config = dict(
    num_hidden_layers=12,
    hidden_size=256,
    num_attention_heads=3,
    num_key_value_heads=3,
    head_dim=64,
    intermediate_size=704,
    vocab_size=8192,
    hidden_act='geglu',
    norm='rmsnorm',
    norm_place='peri',
    norm_eps=1e-06,
    positions='rope',
    rope_theta=41400.0,
    rope_fraction=1.0,
    qk_norm=False,
    attn_scale=0.125,
    bias='none',
    tie_word_embeddings=False,
    parallel_block=False,
    extras=['capped logits'],
    init='normal',
    init_std_qkv=0.0303,
    init_std_o=0.00713,
    init_std_up=0.0303,
    init_std_down=0.00372,
    optimizer='muon_variant',
    learning_rate=0.00712,
    lr_mult_o=4.0,
    lr_mult_down=1.5,
    beta1=0.93,
    lr_head=0.0049,
    max_grad_norm=1.0,
    warmup_steps=200,
    schedule='wsd',
    decay_fraction=0.896,
    decay_shape='linear',
    final_lr_fraction=0.0,
    batch_tokens=32768,
    max_seq_len=512,
    doc_mask=True,
    train_tokens=213600000,
    max_steps=6519,
    dataset='wikipedia_en',
)
Each number is 128 + 24 x the weight over its row's rms, rounded and kept within 0 to 255. Layers, rows and columns count from 0. The size above them is the row's rms in percent of the matrix's.

# layer 2 MLP gate, 704x256, rms 0.0909, rows 306-312, columns 0-63
size [ 90  94 103  94 104 109  96]
[[120  74 121 130 123  94 131 130 139 115 106 108 196 133 140 138 119 145 164 105 161 115 104 101  84 141  97 136 160 111 152 135 135 112  95 137 113 138 127 126 107 143 151  87  89 118 143 115 161 124 140 138  80 138 169  90 141 126 131 105 133 144 115 177]
 [143 181 134 149 123 155  71 114 153 130 123 156 102 112 142 144 134 117 146 110 140 129 139 105  96  83 151 147 128 111 112 154 119  78 103 128 111 101 130 103 156 156 121 111 116 125 139 107 144 127 132 153 112 157 191 139  95 108 136  84  95 104 104 118]
 [113 109 159 123 153 117 146 120 160 155 122 114  98 116 124 107 154 150 147 129 126  79 119  93 138 116 122 156 101 107 117  87  81 132 126 114 130 113 105 106 111 168  98 163 123 161  91 142  97 135 137 121  81 152 164  91 132 125 127 140 127 149 100 130]
 [177 131 138 149 136 153 160 101  92 132 112 145 129 144 132 123 164 114 146 118 169 117 163 154 106 116 135 140 134 108 159 122 137 169 123 140 123 123 103 143 120 106 118  99 140 129 111 125 128 131 150 106  87 183 131 147 131 129 134 150  88 135 107 134]
 [ 93 144  91 141 153 164 141 104 148 159 131 110 169  97 134 155 136 115 121 134 158 110 106 125 121 141  97 107 149 130  75 140 146 141 126 150 117 114 135 111 135 167 107 125 111  84 118  94 136 160 151 112 113  77  96 137 185 158 121 153 143 139 104 143]
 [122  83 123 152 109 120 139 158 131  96 106 114 127 145 152 129 159 165 120 140 141 167 169 177 160 147 108 157 105 144 131 133 123 107 145 125 121  99 142 119 149  88  89 138 139 126 159 122 141 134 129 154 126 141 146 119 144  87 125 130 139 160 157 133]
 [143 160 132 162 120 127 140 139 126  71 127 101 157 106 131 122 147 134  78 118 150 158 148 123 143 174 126  98 169 109  85 137 137 125 139 140 135 125  65 167 110 160 150 133 113 108 133  94 127 162 130 130 134 169 132 122 140 112  95 132 135 132 104 151]]
# layer 2 MLP up, 704x256, rms 0.094, rows 306-312, columns 0-63
size [ 94  95 104 102 101 109  90]
[[145 108 104 100 133 120 131 137 105 140 150  61 119 174 118 109 131 148 112 106 120 133 149 124 152 146 125 105 156  93 162 129 127 152 120 142 165  99 119 137 130  99 111 191 153 136 108 122 100 141  87  96  96  99 126 145 101 110 135 187 122 135 132 172]
 [114 119 151 121 152 125 143 128 104 110 161 141 119  88 125 182 122 109 168 108 153 112  88 156 167 135 107 109 145 130 144 137 147 129 136  82 126 118 127 117 119 133 125 125 122 124 118 148 147 139 129 133 174  87 120 113 100 139 149 177 164 146 159 125]
 [101 120 127 100 201 155 159 119 144 108 127 128 155 100 145 116 126 133 139 104 125 135 140 126 104 178 112 106 143 121 164 140  96 133 100 164 149 143 108  77 127 112 129 157 174 135 132 123 135 130 121 152 100 141 124 123  77 118 159  97 132 147 145 135]
 [116 165  84 135 122 138 107 101 123 133 148 137 151 127  47 125 151 111 133 111 107 165 102 175 131 134 108 100  84 130 130  88 153 150  99 132 135 114 123  99  99 132 106 104 153 131 160 123 124 173 163 133 107 109 143 101 113 130 112 122 122 121 132 105]
 [179  95 159 126 126 104 115 138 109 109 112 132 119 177 142 104  86 119 148  86 116 130 154 114 138 112 140 133 135 115 179  97 132 149 131 130 150 135 128 118 119 133 159 127 129 103 109 156 111  91 105 161 117 138 165 134 104  97 158 116 111 130 135 166]
 [141 119 149 184 165 151 155 116 150 132 119 112 146 111 157 104  64 178 139 112 118 134 133 178  99 151 153 111 109 128 113 115 155 123  94 133 122 108  98 101 153 112 123 128 105 116 125 108  80 154 139  94 138 103  97 163 133 125 170 124  94 159 118 171]
 [112 137  94 116 122 138 105 141 111 120 106 140  95 170 113 185 119 142 149 149 171 144 121 141 131 146 141 157  83 135 180 150 118 114 150 128 139  76 124  85 121 101 122 158 127 125 125 164 114 130 114 160 139  98  92  98 107 152 129 100  70 150 155 137]]
# layer 2 MLP down (transposed), 704x256, rms 0.0811, rows 306-312, columns 0-63
size [104  93 105  99  94 112  84]
[[158 123 134 112 138  91 106 117 154 136 110 147 156 120 117 113 145  86 112 172 142 126 166 145 125 148  82 171 122 104 120 175 112 144 133 121 125 105 122 128 132 122 130 113 141 136 123 136 167 155  77 128  80  98 159 114  90 153 160 137 129 133 133 107]
 [129 107 171 140 160 131 135 115 120 139 109 129 110 120 153 186 144  96 117 131 147 124 100 186 170 147  88 171 137 133 113  72 132  95 123 116 106 135 180 111 135 122 122 135  89 165  95 182 133 121 122 128 171 109 131 102 161 108 143 154 118 166 101 149]
 [129 178 147 116  80 120 108 140 144  96 147  94 169 152 142  96 104  96 146 134 135 123 125 159 106 107 103 148 152 139 102 104 142 127 138 152 124 143 115 154  77 128 102 127  97 122 140 100 166 113 151 120 134 128 142 146 129 123 107 128 136 125 111 101]
 [138 149 125 164  98 127 151  77 150 101 130 151 154 144 142 123 174 173 110 114 103 125 153  90 151 161 131 151 132 127 140 138 167 116 154 152 125 115 147 102 110 129 120  98 124 134 133 107 127 145 109 133 138 129 116 122  95 120  90 111 174  93 147 147]
 [117 161 139 137 186 119 126 104 166 133  94 119 147 117 139 159 110 157 137 135 122 119  97 131 136  96 110 141 136 147 146 184  97 129 130 153 144 160 151 131 114 126 114 131 126 124 119  73 137 158 139 135 146 135 101 111 131 116 126 142 100  78 138 155]
 [137 173 152 150 133 155 128 160 117 100 121 118 132 114 132 136  87 128 120 125 128 157 103  93 153  97 129 122 138  97 182 143 114 134 105 128 145 136 102 115 141 153 119 133 140  91 169 143  92 153 132 104 138  81 133  74 114 122 101  99 100 157 181 146]
 [125  80 112 103  15 131 118 125 127 192 117 143 108 171 155 145 150 158 159 146 115  92 126  92 123 125 109 150 120 139 140 114 132 133 169 138 113 154 129  81 132  97 107 134 134 118 148 162 137 106 101 114 171 114 125 165 126 126 134 138  90 123 119 114]]